Weights of a small GPT-style language model, trained from scratch on English Wikipedia.
Size: 11 layers, MLP 768 tanh GELU.
Architecture: LayerNorm before each block, learned positions.
Training: a variant of SOAP for these matrices, 4375 steps.
Each number is 128 + 24 x the weight over its row's rms, rounded and kept within 0 to 255. Layers, rows and columns count from 0. Numbers have three digits each. The size before them is the row's rms in percent of the matrix's.

# layer 6 MLP down, 192x768, rms 0.21, rows 0-144, columns 0-95
101:135118123129160100160141142137162112150146149101123113129098122119077158146125184153133127126123139114125132125126124100149167146151099149118133132127109146116139123123161135119135137127138118106126114147123148087109207135124160094153129155091134149155145120092152122093101125115154118137
097:129140103186164140113136141150172149139151106109156143111082101129109110145119134149122180130158163120118126132103141082091169141127126127139105145129107084150147152127116129109154110102144118142145095093092161084138180149095131116091147162109137131164138127126175143152132127139113150140
094:092156126132163114111111091105133178117144140161087134151128144138105153115103071122126152112112127154087159150141115121113130143094123170165096127108086101132173100132106117167164181113151163119127150152118123115151155116141119129095160137108123134153117135121102145106139122096128091121
101:110152158107130118157086142138114141139142103154137114146115103092088140136127135107181156162092175084145143125128113145104147121124113130146078131117148123181083143125160100181119154070085022148133153121100089112098122124077133116132154129077123091117158131155123123122128109116141110160
101:123153066115121085129118167136109142139151136090133125136133115096109077131121178126126097116128127126143156111146121129090151111115177150147119130167125148110163083116112128084113108157111145108114145088115138115096124125132128158115109148085100132113076125131152137166129135158126156152
099:127143117149115145146114132131130132135121134147166179179131116114139127109115113107128087171094111126110164115116173138101130137122136135119111117145081134196100106127097141111071156119104157151088145138130115158115071184110123152119129128143129166124136126099133088091113123139101091170
101:150108105124111124138147135091130131101099130126117133160134130157106131132089149087140117087089141090203137144114166163091112119093087135152154104170108077104121135075117111138110138152124151110105136136139090120131163119116113149156133147100095158110131128099102109088171093142141101143
096:104080096157125160141102151135179141122094119145175129118143119139109128147118120116176132129142139129137138132143130107143083118176124131147146103124125124144117187116166148124157119113128166140183145095125131155144149109117131128109145148146179104133106074139143106136140111141107104099
097:155124099111144107148121137144130118098087141094102158130080139169169168097173165118133142144142130147118150106152159127114129122148118064091141123147120090148095114098179148138174131107153129156113104139132090134107168202132138150139124160148096095155130135135149135145138104144113121130
093:117113141097131143176109114115197171132108148076163101135148142149116141108085150146136111136096100127134122129150160122099143109146095128139106109123119124155142115147135093129135107156136120097098124082121115107139165093138128093104120161162151153109155146166141087128149163119094139117
102:103108140127158159118127112125083118139100170124099157120113125148132130082123116124134129139138128154104107105148114096128107145134125140104125156146103125141145088134091108142169152089157153145116151142105163117133145141120163131152137085166097151112138141153111113098144127094118110135
102:144138152161146111173105113131095131134120190117125096146095139099120141139125152103112150086125097114163137154133145082131143097145134103118110129084113157152166141101121137183127114116123134150127109110156113129136118116127173138118159096125151127108118138113129144091117166128134130146
103:150082113130131135119167154127124162170094131109141150110138118169122125150149138088117127143126151088160132109101135172131145144149160097136162159148105125093146145101111132122124131136117109151132132115152129163145115147162127101143140131152117123132131167130151120151103129127135106140
099:115156128145142129155139121118109173141126116157124185098146080145101104133109132162124139132130105166142132111119134129137131129096151114125128123098113129103112116142092141083147098149129153106122122145104121131145154128171139136138094134126136135125123100121116089146112135092133149121
097:163113145128147132101146103152093121097140107159126136133129144118117150123109142107125115136121078100135143156134118111138169134112151118106145130118126105135121134161133117120164121115139085116154117132137112116138109163130150114118157145086114129121165156126137078131147144116094150136
102:101126146097135144147104142157120142111181107134152104167103124128128115143122139152165087129136128104147144125114153106139121137123178134128147167128147134091114163167149111142075135154111050108128118086158114118100164132123163084128081118115107163123127154121158110094148118129134085116
107:150151117131116109111125102134116160129117096069124131150144149142148151117133164116117185153087160108081077144130122142096130126113154163155146119117139139127094161150121130112117137151110166127178136082076158127126149127175135161156120140118118119150130126132114148093149126145135137141
099:129106113103123153130129087114152167180123146121129127126120126116138149149137083147166139113118121170108140130114121080179135133151177076088158098119138205120129121122108149084109116166105094135141159115133106098189094159135101147111128122149112091098168120116138090113124159113171160113
099:156115124181148112081135113145101110116138133140140146116114158122138148138124124111126149170125162117137112119125140108149138149143146132149103127165127187122101111135092120089110140139147118116195148095088111144079118108148112136104126092143097133115179143099108139119138122124079121158
100:127125160115128112149128147142109100127100104126119152145098136106102124116155127130136126163158133155127117148083130111162130104157121118143136137128187129139128137139117138109160135123168128135131116141158095129134103185101115142157122108134162107172130104106145129137134134117133134090
100:137138153183158113113183151142104076132140129094142176105091120127140126199169130118110119163102106131138141131104132089111157132136088108132139140172114144081093101117150132115107099064155158117116145118140129122158154128176166085135100148156137152100087185136076137130124128137106103124
098:108084123109145101149123119143128143120115127134153167166147117151137130153122144110150136100085073122097118115136118118168173136102154126122087135100119094118131154121088088116126115123089084101112134107121110168121098146165145112160151142143159146137160111111138117083133139132133113143
100:138124113170101137154134180134111098149146141083123131117097144138078118139120151107101075125139120143097123115142150126117109050105099179098122122136112162157211116141152161109120156110096141076137100105117125140142117108105143122086097096132129125124176165081151087188103129112144113185
100:133110119128123147111137127119109131142153145110092125146133106134110119140136116100104147153101100116115105124141114137143145103113090126143122154132117139141147100151076101138061173110092118116093117155122144142100099118131162174118126086076148133112134112146133121165158120130143129164
099:149155107073135127145132135131130166119137093137128089151158135155110088127116088149073163092108127089141128124146173100144113106136122147128114166094126117133153121134132125142115129095142107152158132131122144099105152101141149094179125091140077154103129132136125165127148135106130137141
101:116106102167131168139148159136112131114112116133152116122157144106137141121122119146123132154135092175119125112177123118130085151127122131090101150169097160137183102123143142140122122137100162137119140133088116137157117119193165105126120146144143158130073128135154119113100107119117147145
102:136097156079111136111127097135128160144115095083169126188142153095160150102140136125157106128146140142162117153106125159135139154113146148062144133115094150156141194121084100155149176127090132159127147133141168126125159104094125124067131121120137132162143124120116109106111120117137122139
102:132156100110102157113176177141113108117139125128097100142109171131133114118127149129106136146145120122076112156148076110154118120101123110093093173123191145117123102141157130108161137093135143157103122065139148144145118133154182094064107138146130113130110134150135128115135102146077172098
103:162137126114152128153118134144160155129066151117151137145134137132078110144105102108098160138116124170153123107137169127143116153158150125113141178125084140123143119128149149136160152140129144121110110078181172144139105150114100134155142132116146119113112170158148106103103105146090101165
096:113112120095099161142144145099134126143139135144158146108158151142115096149127146101124130135179121133142125126142118111149138106145143146127142142109148131075128097131137115109127125106132093093063108169180146126140131107090110176123106132079130111111117106089117105087132116130158085161
106:118113148122119120136090137131105149151154119161119109081160136148137151141109117122119111104093120139115130096106146135115117175128142112116117153105151118169090134172116116155179115160155103125150125139090080090130108130136095095099117102078109172125166081119121118167141164116120140174
097:120123192103120131136107091132086110146134125111145101127140106116189100103151140167159122124127114121135093143130105127122095116139123095102102117132154152102158175116122121137092145119103112121084101119119145124123116124118123091134132141182125155127114101137099122123094128094145095130
100:121123157152174098161116137120133088108149115147075150126114115100114120157122114115152179130124098151153105140105139155135075086140149162097157092100171140063144105111105098085142110128115149087102164137093121145109138143132157099192088125137136122131139114124113084151140084116202142123
097:114116156118148145078086139151111159109147130141153125171106086145159110127100098113144112177171118129105117148129130141103116096113100206103146101140105168139092120159132103144163116101093149118107092108155119108154177133120128125139110117081144125135101147177144117129118134104126137110
093:125130084131160150154075092137081080118153076128130123090161114124146154134150116155137112116157094153109148146131118138109158132100119119089143138094126124141130140108111137160156151134153161130131124120139138091113116126157125127143116112124131181062123161101183115102155115133140156070
098:104153114118183122097101178141141141140119123119102117125122104113142073140138141130152158121146104110132170138123109184129134133096124155137081128114149116137145117124118105123098137155123121186107127120134120150147075123142138110090161141113107129144156081142123137131128173130111122165
103:159141116091155147106141130141156103086110151109121110136124148136119105112106136130127119125096180104116096113106119130149118146159139088092138152108147117134129143126110130187127112079100126140087143121103104128098149101130098101132124091145096146113056179126154092192123112125138129094
111:122122128144110121122152113129131137099134113120124098166155095119130147122153081153176153141083119115154134135083130133181160113158163156119119130111119153119118109110092107110135124184136157152147112106116088066131109124144185104164119148097118124129087121110130156130156114112142120094
100:104127124136129149107134139134178118137141129132136127111160097101119111130138175100112129163158129156115134097136170163099148129141085101140097109103112144125143166138137094130053115160107143098131142128167161137098111137138130114121138127149127103142171106145125112142154184150145091093
102:124148124155186117137116140174119178144131078147118132140152104118145135144078076150162069123157140136108187129140105093123143141132167152118157094087114128158096152145131153137138131139104149151120120109131123159122083145163102161118129086140130117078114120146161123163142128145151129164
098:116106113091167113171104149094174139138117116105117122160138157143153115119134127166139127096103123092100122094130126133108161108123140117139179157149118171115134134129113155109158076121131130105124121162155105137157126113091128146143118091178108105112125087141141114131092124173143095128
101:107133106109103140153124093159116120137151102116112107123072114133132112140132131088155135145121106178131145073114148078156127133152178135093113122121065150165124080142176131121136128122106116110100087120111084154101114121150149125095141134115127128132148140188131131128130132119121117104
102:167158130163119124124132113119103108099110133132103130147162115138128180109142137157143102142129130131088137135111134123130156115120078089150142119150101108124114138094087141106132108080163113110124133138113135183088135149120149109138137119123144109099106102157144118091089134145154128132
101:161190137115098137089167090155126097121128150130139145124109108109113105093131184108140076119158195141131099135081147119087076094124131144122113117140141105151141123141166118157132165134147125145140122162130151152122147120162131111087144132132120128094135134098121127181144134153122138126
103:071145158144128097141138088163136102110151114120178136109126145160115150156170170135138132102089144137146113121131128124121110177096155112132098168175080124133077125148123120101143116103137132144156101088158123163149098167110140120139096112130079118143117138111161115109131129128126064148
106:125087148136139072124127139101130116144113168108134101140134117147135094096165089115143121116116108106116140082092134126125112151158125127134084132083124128181101113125120171123143146119180142128106143108127098152095116124144118086142135140110096103103120130131128129100131113169122115115
093:141142159138096150111143155131146137132136105132129156041118098151131088127109127110112133131176112125124151135139123148103121124128092127090111141151141151179159080118128115100145129128148104168138159151134166120114167099142142131132152109127120123099114139128140100156110117108130151136
103:118176158138127135120127114131081147158164132129179116135136101111127130129153090126160137106136090165149161150107097085103058101118109126104137138187116127143129152137122147127131150159139090135122136086170103154149102125124156127167159119132105141105175126145110111137165143137073119153
102:138094156103116146125114133136114134145145107103129159122127141161134132138146123092134123124127142098124143121159121124120116095094129098122091164150127158149143110114143106062110154127121140184113149106113060107138175138130089087156106099119093166109113098152127157170127114118146120141
098:137125107112149165109095089135144122153129104129096134144058143135130138132110124138130103141101125131136147172173130128124134106128109162101109101143138125137124114152140086146152082143146147138144159141126200157160118110184101126130141149129150134117136130072106126128140102150123111064
104:130132079096120124106141126097147105098111121136122090136120085116148111140123136098171138113128118126098133152112149122133138128118072079107170112124121145164104172132124104120152106119155144156167122125136124159149148139110123140122103143178115106122097116130183117142158095117149097081
100:085125126164078124085135105143160095115123160110142150155157115134150130084105075178159154166116149115113097157130136141104080127150084149114143097098146137146068138124119114154139092128169123124147132120152131164131115098145191133121119161145162113120108102159132136108108125116094112143
101:133162123125142130144103120142148158135133097086184138105170143137150094125119063109122138107129120115116109159129120152119133088131086183098121124125151134159155119110094147151162125104108103170136151160140144127140119108165161158140149172141164155142148147147130153144124130166101115161
096:085146139110142160156111119170162093172151149122154102099091135138120142105124127157115081131106124161126117121126134131103128097125152098156136149149119128134131132158101140118110117154128153129088120125110145127107150125108132166123127136144132183145149150111114116173106164124104068107
096:126096152127130156131112145157137117159145131162102166094135074132078135134120122105116146149131144158105190097146163150145158142121126106101137119131167133123119132125129141111133128118137177162119120119132153094141152134113143178104105145116149133124120130148120136123194131126154148121
101:156121172128118126160127143125087104137117111171152131085163121118120133107116109122128109120132130104152087131113102097164126129083100118114131139131120169178151109136110153076156102153123128156122132142143120119122135128138171108114177130131112122113117165131134115150108087160084127182
103:106129103134153146078120173132116126160125140154110131155083091117136119132128150118140118067091094120126121092105146095169113105136127134170118174138058168116101092162173108116130119120168110143114132143127104108126141127183100113144137142088177114160068117194149114148094125108172146128
100:139111133138138119101148149121160112126159143118103160172104167095098138117149150162145106146164121067107140099143177121119136122136101151125127101154104138122119139104105141106156139122125137140177175126124115150156121111126130121116117139102129120174124137152116127107127142098108125133
098:142169150123117081111096147115122142133128109114131131169122119131140142122126126114106139115136142138122116124144098110161120135172114148145189167149182144091147147155104138129134128127096119163096100119112123165115061092081112131132138148149165087120139126106128115110135156123088085112
104:116129148135155133158119187152130152151150129128104135138145088146124170130126122154135136138144137141144154142162139112110146117120131123127151132122150122155125115145150142142140079156097155164111122149166093127159131117132132136187150140140131137090128114130130141090129127152119131141
100:128114086188182129169127084116103134124118115120159121169136102117172101097175179115158115138137147153185159129133164138108061101135124142135145089126143102109139102105161187095105149108125130107100101171111149130124135093118110139105135131113103125170127132126095137151152122147099118123
098:122100172129163149136128107143140129140124146134134130125129115142108157140073133132163101153096088099148082125156107111120109102084154106121107140128063128130116104120096127116096130131142118118120143103125149156144136113109139086169078118120103156070094116156149129118128179130155167100
100:128145115110142161112127160137132079122131122111131085105125122146168124136113120097119101089099088121154161129118156117072106124113117156114149112098123152149136140116123087175095173140114120121141119109142142104119100129123125148065181128150125132153121129179154100117158117139097122110
098:095156138112127119102120108141117152088101152121110080063126134078118118127108136133108138173129136082134154087078115099132111122114094102131167113095125130106148095098141165125161148113119153115134124122115132045157144134094160152075086165083128144150159105152138137166149097116131111148
095:136118121114137131133103127171103117141136161112140111112144119120127127106113112085137135091177158123083117127164083142130106110140153134094139136128148130132150134173133117166128150150150159107139121103108115144094095149131102118104171151151110140123154098149110143148151124164142172122
095:126123134107095119072130132124094147137125119138146118120133140146135129115124108154123139132135128103115186072130112122130144123142154114132109107112154163141131112146085160113107120127151089116182117157129131098156134148162117133141137164119134168108176126129084136132142130097140153102
098:140100078114133119153122083088133080107141154132114187106125150116131136133174117130093098108110135110079104125133131171167110115142153134087130113119150126155093093149144127109150131166153117136149133106140126123143105138141128125098098129111090168187097106110156105179174125114078133128
099:125091145121110136156113139115132131126154126109142122144167070126147120141112167111123164140116103132133143109099126143146124136150144124120147106160108091115112107152103144183105101117135157147114168127102142117108084076123120168169141137137148124122112149144106138103145110120123155107
103:127081169109122111162130156153099118126122141172102181108135121162161143125100096123106153108118163086109119133113101137116149095151118196150136152129155134099113132129150114125140155182124148141128114148087109135127131123147100129104152118120164160135153113122110126113115145169125139091
103:114156135122166155123123151154191117162130136169167100100114096165114105107123098072133120163147135124117128123141081098143084167116088180150150153143128125116139133161133173104129159110102106151167133103150150130133138141146130131142097067166121110111111125147169104140100159130068118115
103:152146128145158157145087136122120099121135101133094123141107099134106158129111167100132135155077110139119162141126143116180121130162113154158077099110117104108178109104153154124150117132172120129138120163128142087099143127106125124114149151125106130171122164125103119150104134158103143164
097:149136129130107104145141150130101115160110153127154110119153133135094125090115141146165129114112141116145148172133118126126151115145130134117130099149163135115110106099150109117153113138134105117114147109117153083119128108150153114108137089130128100175163125126092117139147136151138151075
096:095127174124121135083172140141093111092131109159151112149141127107112114107118119135107082124167130118097173151144105112150081115165109163135083096120133160103120120127075138093118146109148178148173100126132146115098139134182124133072121135080140126149135131085137113111101122144136114165
096:106149151152099115147124119117123121097124123106165097119147167120099079117110177133130155122152127100126144172117122120167139098128130097140126141132150129121131151094145109099112096107102114156082131124091123155154160128128162136163174115134175122130162144127140138142130111147114127158
100:140154138161129117092131129154143117108119089135125122093170110094107153124104122088075135101097130111098131163096135074118089172113152121107128182097118079106156129138131119132145167161154164155092160110124086123098147123125134207094098141125126097081155120157105098136135153126121100125
098:095089126145124117148155139131147106081115142112150136114122084148136082147146140108086131109109123139154104128118157151163139132092109111144133137166109138132152127166117090125139115139141151124145111090153160122164141150119130137128080138158123110133113158102162157129124120116134140121
099:124080154121119136148134127116146137112141173157127154083099159119149124155151154118160144149170104138067067115097142098080155135133161125139116160112192129141152095078131120092156091134110121142081084163138081123147152088130110176158077149108137116136139117135085133141148167149142177149
100:079094146137115151086156121162119154185085122090121099115176117105115131103129131108114120145123132131118128125140157166157129152092182124158095191152068121120128144141120149157097154108102130075097134153105115144153150123111132132081150092124109148113149128168133121148143174120112129123
103:117161117126142097148170156117163140139129137095106098173134111124129147145138136114107120144105132092121117116093166130115124143146153101138119149143115159149101118098136117156146120114100179125106160147138143156126173098091105119063164124135133105074134127101122119150114129158123140175
097:122121149137118162119095112144119079083148138143121112109143145134101170157118135067148116134162134148128096148123139162130138139155069138113105103140113115127118101148097108108160103168143139119156088134125096121089125148129122130183142154139109122105124083111141085171150101138149127147
102:132162140145114121150127178146101118175118138137138126110129117115107155119131147144155127141159081175152103129112149086112126119113126153097067135098160116130134127140105162123162144122108119115123139121092142119122096126134137068086120142093140113111143122134115148112062086135159121171
097:129128159133109130162188103155147151098118128119140144137158156110087115112143111103122153130126147098102152095143110139056110137105138156105135113169125128163099116152148161154111148138100131105124123165140126119122122186109129170104167163129071109117156145139137131129154132152122121136
100:129103139156104136113117123149140131132180125149114127090125097174125121117114157161135173115104132118147151092081117139134102114119091101119131093126157176111097125135115110155116132094185130194128126144144126138126155113139118109135118147130122150193148120095135131148104145111151101129
096:117136099107087142113131098127139134102138103124107153145092096098139110183071121114125080134127133109123142146145082095147122107146148129087130142127148096113143099124114122115129174063125163137157126129157087115103165105087134137156134138134154123131118143130116105098136128143130116114
104:147141097131129117134122115157142120153105125123142139126090108144088135103137106140134122140106143098142137131144152138133102138122130179172150113102068141110152129095118127139179126160139157137129104096105131119096131106126132144115099126141115161150155104122178120067128101151159094086
099:138080087152125123145127153124148106128112146120143110155095097088113133137087152065122113125155122127163108160118120147126164120139139130134110145108120124154094146152119133134100097137170114140138113129109148138112108113161113093160180150143121126135142088145074096095146100155132123147
097:091076100111127083126093115109137155147133125131136115112141096094130073113151160096149102129129127102108130122147168142136152126111111092150144145079135104097156129112138131153112099150115167079136095118135129132146089115144107131115134123113151114125131130121157147160101154144153126123
097:118146106079101118105116114123117114147140117175108136153151130110136174141142158115152149079122166148112123135122122167150116157141101133112162104137141151107152145095141125154083116093122145112139125112113132106150113167104129140134130126118124168142157145128129076099133131099102107118
097:112158143133110141141105101166106138121109108160127102125164146149167122180131087148122127115128158135097117149126100098106134115093137135139119151069140112132155147147163136129121072094156069123130136138149123135109099173134056117130113110154100110151128105112171127126127133133136139099
103:130126133076111100161138115135146130143120083099084160074122180124086149138109108134130145123173114090164161151109130139108126087134099105184128113109159120110103155140113096136143132145131128146096099100117157118107122135153115104121124113135113156142156140102143108100124138151115127145
103:149126122111140152155161123153171150101131107094134099137101124144137130116127129111143129078090130175146112101127110095162122171125110140120151163113102107141143135108123122142142156124102135121169100133115128128126148116044107103142126147133101122103116133155191122092103143131152109132
099:099105126149144157118137146106150137129115125134159122101131074106124066168169127095084168138137120137137094136124122101149109136152114084142123115127115121157120128137110117110115121137152164129102122132126119123117140090183153142126122105168130140119116101128128122127116131135147121127
100:070115084132127119089140074123131126149120147133131144084091101123144122112149136119133099111129150096144124172130131139112124114137085106125145116124118114147116134086108121078143120161118145124144129149168155148080109098130127137111112104119124134103102139116156119148159125089107076097
106:178152128102096144130168152124090129170112123133149167077106128119161139161193153131126132106134158156093140115164075120064113082146157120090135138116170153121135125146129127124139157117138181099109143146111088105163145109117104150119119115139117093121114173115146145111107115163122126150
101:135155104130126107105142181142123143129122145120149114110164137131152120123162118089136151133186116110152113135138130149094139117111158080184110156139148108174124136127146114122105113144110147144110162141130176134131151138155140110075130158145114148122169136191103107162119154132107117165
101:120129122118154136128097121139117158144118164098127166164123132116083122089127144141142122148085145113122137166122148137159151127150134106102143176130118084120122123173123135129146099143104172122154137127110126142163068086163111157091133139130132102121096142155088092122123081151114126097
100:131114125125145051119142175136146109106119102118129162120107119124147092098153131115109145132138098148123089120127153144088151116121118145143096125093123139080147141119132129111155094122108114086150134145120115157123112127136146152113151070129150130135097141142165117108133091104114107080
102:113124084197124118139088095146136118171098129080135133100082143120124114100134136165132111156103134136120178180131114119101144141127144125098104102118131135123104117151097134171148132118093145135099097139132139085090134124161131108120090137151132128132112146142132110086098145133102153098
100:174109143130145106127121138165124109144122152122153191159129134148089132108132124081151103144095153121135098134162084162113125157150153150167137072106136097135112164124118127143134162080108146137083148102121131152093144146129146174134124155117104139108126121145157136123128121135111117147
098:157134089109067119161071148097156129127127087144116131140081100146110160123141109137120138160126150143145126134114120105128166141140126173101110162109151167154067121110125135146146127128143102123118131137125101172094125131141072154110115124127137132142165101122137146081130105095093113118
104:117154137137114138122099115136125115118127132095120124128110197108152085119135146105106117145132136126137129129100108156128111116126128133170152136113181118112117108117150129150093127128085111108151140183126126139130095092164158138118133107164145132135115129106126117127128166108101131159
105:125158141113100157137118133169132149137159180091116127165100163117123116138122105101158170127095112100116118151140143139113110096134146147132131116161143129127112136114093148126147083116137141098157135128142118105096148089163106116097108132142127138122091132151162114076124112133107106151
095:118155098131131148110130149157109146135144140162133142136106145073123122124164104092118106073100146158103133130118128095119119132113111066149113122147125092132153091089145101126170118107094135144073138138139147140139146134093116128106151134085081110076139076113133148176143122152128140157
097:110139111188120133197094112156132120133126129116153146148154114155136096148125081127127131116138132120148139166101143167144145157119091131173117112163142136090135123141098120119120105158092115133153095116151115128132124117172117128163124141130174116110117116101123157147142138138163150127
100:115113116092134128126186086140161125096105145131119128156122131127085155110150165117110161120132135139131124117151197137131093165124125129111083096131170125148163145073142108126142149152130123119108132079123126125169079134098128125138116133087165098150092116163116099093129153106152151145
100:130126130121159106157048107157132097113140109125189129101130100134108137094105132100137122121141107088100121129107124158107144149113109123154113141134140105104111156129124116123158094138109124144173101124148158160119124125119148133158135131134149093180105146163115123103162121137163122208
101:129107099101094155142173128106129131143116164171117148145151110131089121117163086105068134137146137088106131115140128119088135135145140113109148169127151158107197161088114136111139123125115096174122115126153164108102159174105123123127118133132110126076101085125160088120132150142135121118
108:104133118149109167105120140152127112109164086099131107112131118157094145134139141162136123159136098140147111144102084143143140133095168139147147116106154124176108101096171112135161134150106124119163122123106171102130149156158125146140095122127131123136109168119147106130099116112136139133
110:112078124148097114130132122106154109119160121145120171090088171128118139125121143156119127139150136125129110107161116125149099153136116134147099162124117147145103144129145106103113130159154121125116110090093122119155171106135128072147121117127168109091093125131115130141155085130090156135
092:097131152091082156129123106096109119129115074112116079105140144091116116119105129165124116144188125100145103067117156110138101096101141113125105157141125139069129131153117154084078190148106134109100121120158145130120140133159150109122139129151167154139128134122106120122077133126122119144
099:188167135145172164131106111125115145089133161112173076136169090147154108140111130117096115148125115116133116127105109139107116184172149144145146146170127130139135126112104119171121114103077106144101126133163114110103125082109110105134078153159142115170113166146112094172159109125119120135
098:126160150107114135148121140096094137126111105135155146130136098111147160078157143142112155124090098090099069117141150149121148143115138166110118151110136094149153136133109146111139110127125105142106155137104112159146099148156074121121140125148136097133137116100127099154139116115101136130
099:114114132117169133142064104152117130140139139117125100177127149136139122110112138141123111124160149158126087148132133156122140125123096130130145120144076136136098141105146157137100111095126116166125156112133071107123112117104123130123142112162113131125143099104125103165103139113104122116
103:119141119091165151104128119159158105173088112141141127116161080128130159146138157121158096108127117105126111118135144114161111138083109118113146160134115168115129140107112086134141127154126139146138113148114099153148149132152144153147118141127160091079133149110108083122125143109160088097
104:121125118133127147115117099114112146137146152085159178123133121097165117135141143121119164093142135121103133123159118081160129114094060126154155091100108117109138143131143134141115115120142163147105114116083113132148141126180140156088107116148095134179157147147127145138090142138126090083
096:122148110122100151114130112124167123170133115181097111174157156153164143128166135063137111108079144171130144164152088152140168118141138143113136158115106117145115129151158131155175094101114149174143119164120164110112129152123149090100113121126138152109105137103146159163171121136101141137
102:094154134140130154105123091119126135105192093175129143083111104122092095127168124160149135187092132095118140093119087140104142127114104139140135097134150122142185171152121107155097111073135149122085134133072071135146153165148153174130134124106074113135148114123123162109156140146116136141
103:163116103134142140139096142105160117115093106154100089091128154133099140130149134155161130131148124160122154135157109129119096128148140118111103120111109107143108114122124084119183097097093117118165075085157126140139112164133138111141117139108113138116137173095121151099101102136100103101
096:144156099122124118132110097142121115142120109124136100101109141133146134081141139138096091093141138164100126083140111125128126119136134090138119121144166160152153134071125136133142121160154146150150156128147147064137155159169135156074120084094131123165125146154151134130079138138107166168
100:088115124142156173083141127157161086142109127152100097120157095159141145150098163085131136132142150114148149105129099115122146133138109091128109112116106163121149079119136151144152114141101086084152139141168132124100130088165148145129163151141116171125153141143103115157141167132182109127
098:128120107129147143110145123152139121101130107122108125115075126124119088142113152150114150127153122144143110146102169131124105171178111129111135164113142128120078114181164141152154151137133149136129124167091121144145103127117155106107140115148123134132082095093157153139171105142163142098
101:119110136152170092107121138115109106097151113136149104160136105127118134179133164161123144171127176130114137106107120141120135077134147135098127129110166092127120107113118135161147132107127099110137102096132143096102104133125108165098173135083127121149128146133118134087116128092115137110
102:150062124119131124137143137130117164146108147122130164143083171151151114134136125147095119138130121151121149087126155172147139098162157102130137098133123148080136136129070156133134107155117131149115117151175143117084119139117132124137091174125098151124113080136165193097127134093165091114
099:152133091136137149103117121108112156124111129144194118078157107141099106142118140106061074128085130132148146149090143140091140138119137158129114163122122164146137106143117123145158106124144124087130139143113126081144100126105128108132111112124111145143139140126106137122162116087130102153
102:168143163192115119106167083096096143153152127171127152121097114126132172139103118115122126121131129134135111139097145119087146169108148118128114135155123084117118129130120128097107098114161180145094149122155132121175124123077083102121141128136124147159146122124091149121105139120189160125
097:083096097135135100109079135153151117155101154127128117065138114154139083106142136127104105097106153123120132102138133142102092148159084122153207136095099118098147137126156162084148130159149124111119116127137129138127131127133102139152108114120136135090102138149145093130151116145128161149
094:149170116107095131156150111146114124134094135139120145131130119156147116116132102150138121118134134124105117130148130159101155144122111156148175172138133081097131121150145104098161143168149109114145120159142111131137116127144174144094131115097110119143177152138134151073121153138124146084
103:126098146116132147126161110127130150140124145072133149141154125159134111105141142092109108146150140108163130132088110124132127137104099128079151143097137140129164151122139145167144113088154110152113124134114140143158136089120170105158133115139174104122146142128130125113127116139149150113
100:149149153118138128102080101145145162127082090194125153165134100147119116163121122163167131120114182137124143137128133168156118180104156066147109130108153125122124160118142157120119091093141100144112103134123133170152086192140136128121101132147133131143120102126119077099124108132123177105
103:167163143137125123122173164163131128142090100104135160087141135142110171101152115135127142124127165154139147141132117144098159154112150147147115129107117134157156156117113148144134125141144146135132138155147136137075148124094152132126125124133155120132170131162166098110137095164157092131
103:112131166094106125104123121145107087107088165145120174122119142149136093097114116140127168140092115143108118156135143161133126127129091159170115136146143110125154095130111108082129139155134139106141169132141147160149166160117170123166135132142124115096096132120118094142167137090135099123
096:111143128133085147107098150134090122162102141169127122157110132119144111087135170164157127138107141169100178117097153160101138173143124151152117096139108123162124151118152160130114139123138129157130126147150146133128128136135141119161143137107126096115151141151150123125151128140162158106
097:117111090086104148153130152162178104096058157138107084130077142127111126167125155144120122132085120122101151174112135126134107130128126136135146134119129168119139152150133140076136141101108141125108122128085139133153139132101121117190131149124155132169151108186088118087127152149083104085
099:110174128153105107134147134123170142127145112174138128109113156132128147113161142133159143131117112156097168137115135159120103100163124118140128145150138143129126110093158078099054109070120160159124189114154131139155135148106131152097169144148125126155108098155125059100111124137139078142
103:175100136138118127146139117152148167109126137155134134158109142118098126125131115106165177087107126162128072142137119149139114145140081138188176161135120124155112175154112130131124137135141112134134137130159160143072112125141110077110134131085104143117138135115145064090149121139101139132
095:123135149139137154126110114121170143134124152122157173133134074121148120143113094136180152114134097098124152134131091136135148167133133177119141151137113162130136128145152114086113124142090157178167161165142123111089093088095157142158083121160134117143090115132134099081175100130119173154
097:187139107149170140128104163096135129154139110090185120140086131119143084125122110111130145125131120129114129121173133159162150132150106113077142140154136138136117141141147136125112167094109152129076135125168085164125131145140162149124137127152144150108150154126167095104156100128081134128
103:141148126094146119123094115113192156162085133140150149150172141162137158162152130132101141089146136191137146097089115165151110095141105143109114144093086135115137123141153105090176127167145095118126131113108121130114103158177107143130070139111106139160123133147137096079093114149111118110
100:097113081120151113109163174176093116141099116122158116126104125145086142122125122156126105097144160152130171169139165133139100146144111129153151122149108136153121129104138106126135142079084131119129122119141158112171101116140099121141138079131156116097103143145158125124124136114110133121
101:152108145164110151099109072139102122118149157096108122104110150110101120151130140100143101113089134145101087117142104127141147138127122086093146129131113152147173119149131115145138118157080149137150127117114127161161150156118152117135109114127141113108122162082115133134140174155139117093
098:187120128132134170117095109136134100156124133118187111115109163086135136105113139144126102111136175156133106112116157151140124151160168088099135132154091128152082123112087159117130133135110108150126130133161132126089130144149085141102103129115127129125133099133172139134154128096120079095
100:161130140115146114093128152093167133140158136109117131101145143118101098103131099140127114125121147105126126105129127155125127088127135099177074093163091133125182096121130096115132126132116081118095081137146116128136122156144150115135129132130139134155140103091161134081074119097057156129
097:098157127148185146164146113132080137161138152148101125138138090134075147133139136116095141147094159139170118096164125124134126158059134154096165157155113094165139145119157138129135144133096135118100124128082164111090122136165105126137105106120142132189098134114115094116117132119133089121
102:171134192107108127147107125120164170134123103122113141156080142164157072096123139119137126113088097123148147113121121143135171142091166090114152143111139133125120108149103099131106131110129136115151148123122129126142107174065117117111177147101123128140107112139121117121115120127105077109
095:137149135102121156127119129158134103171120135110116146114116130146142126134137143152128067152161133153173131128108141159122138158145118137127082116134078109146108114090133091100131141091073146132177135206098140117181122130118102134089124107147147081123063149164135118092107135123161178151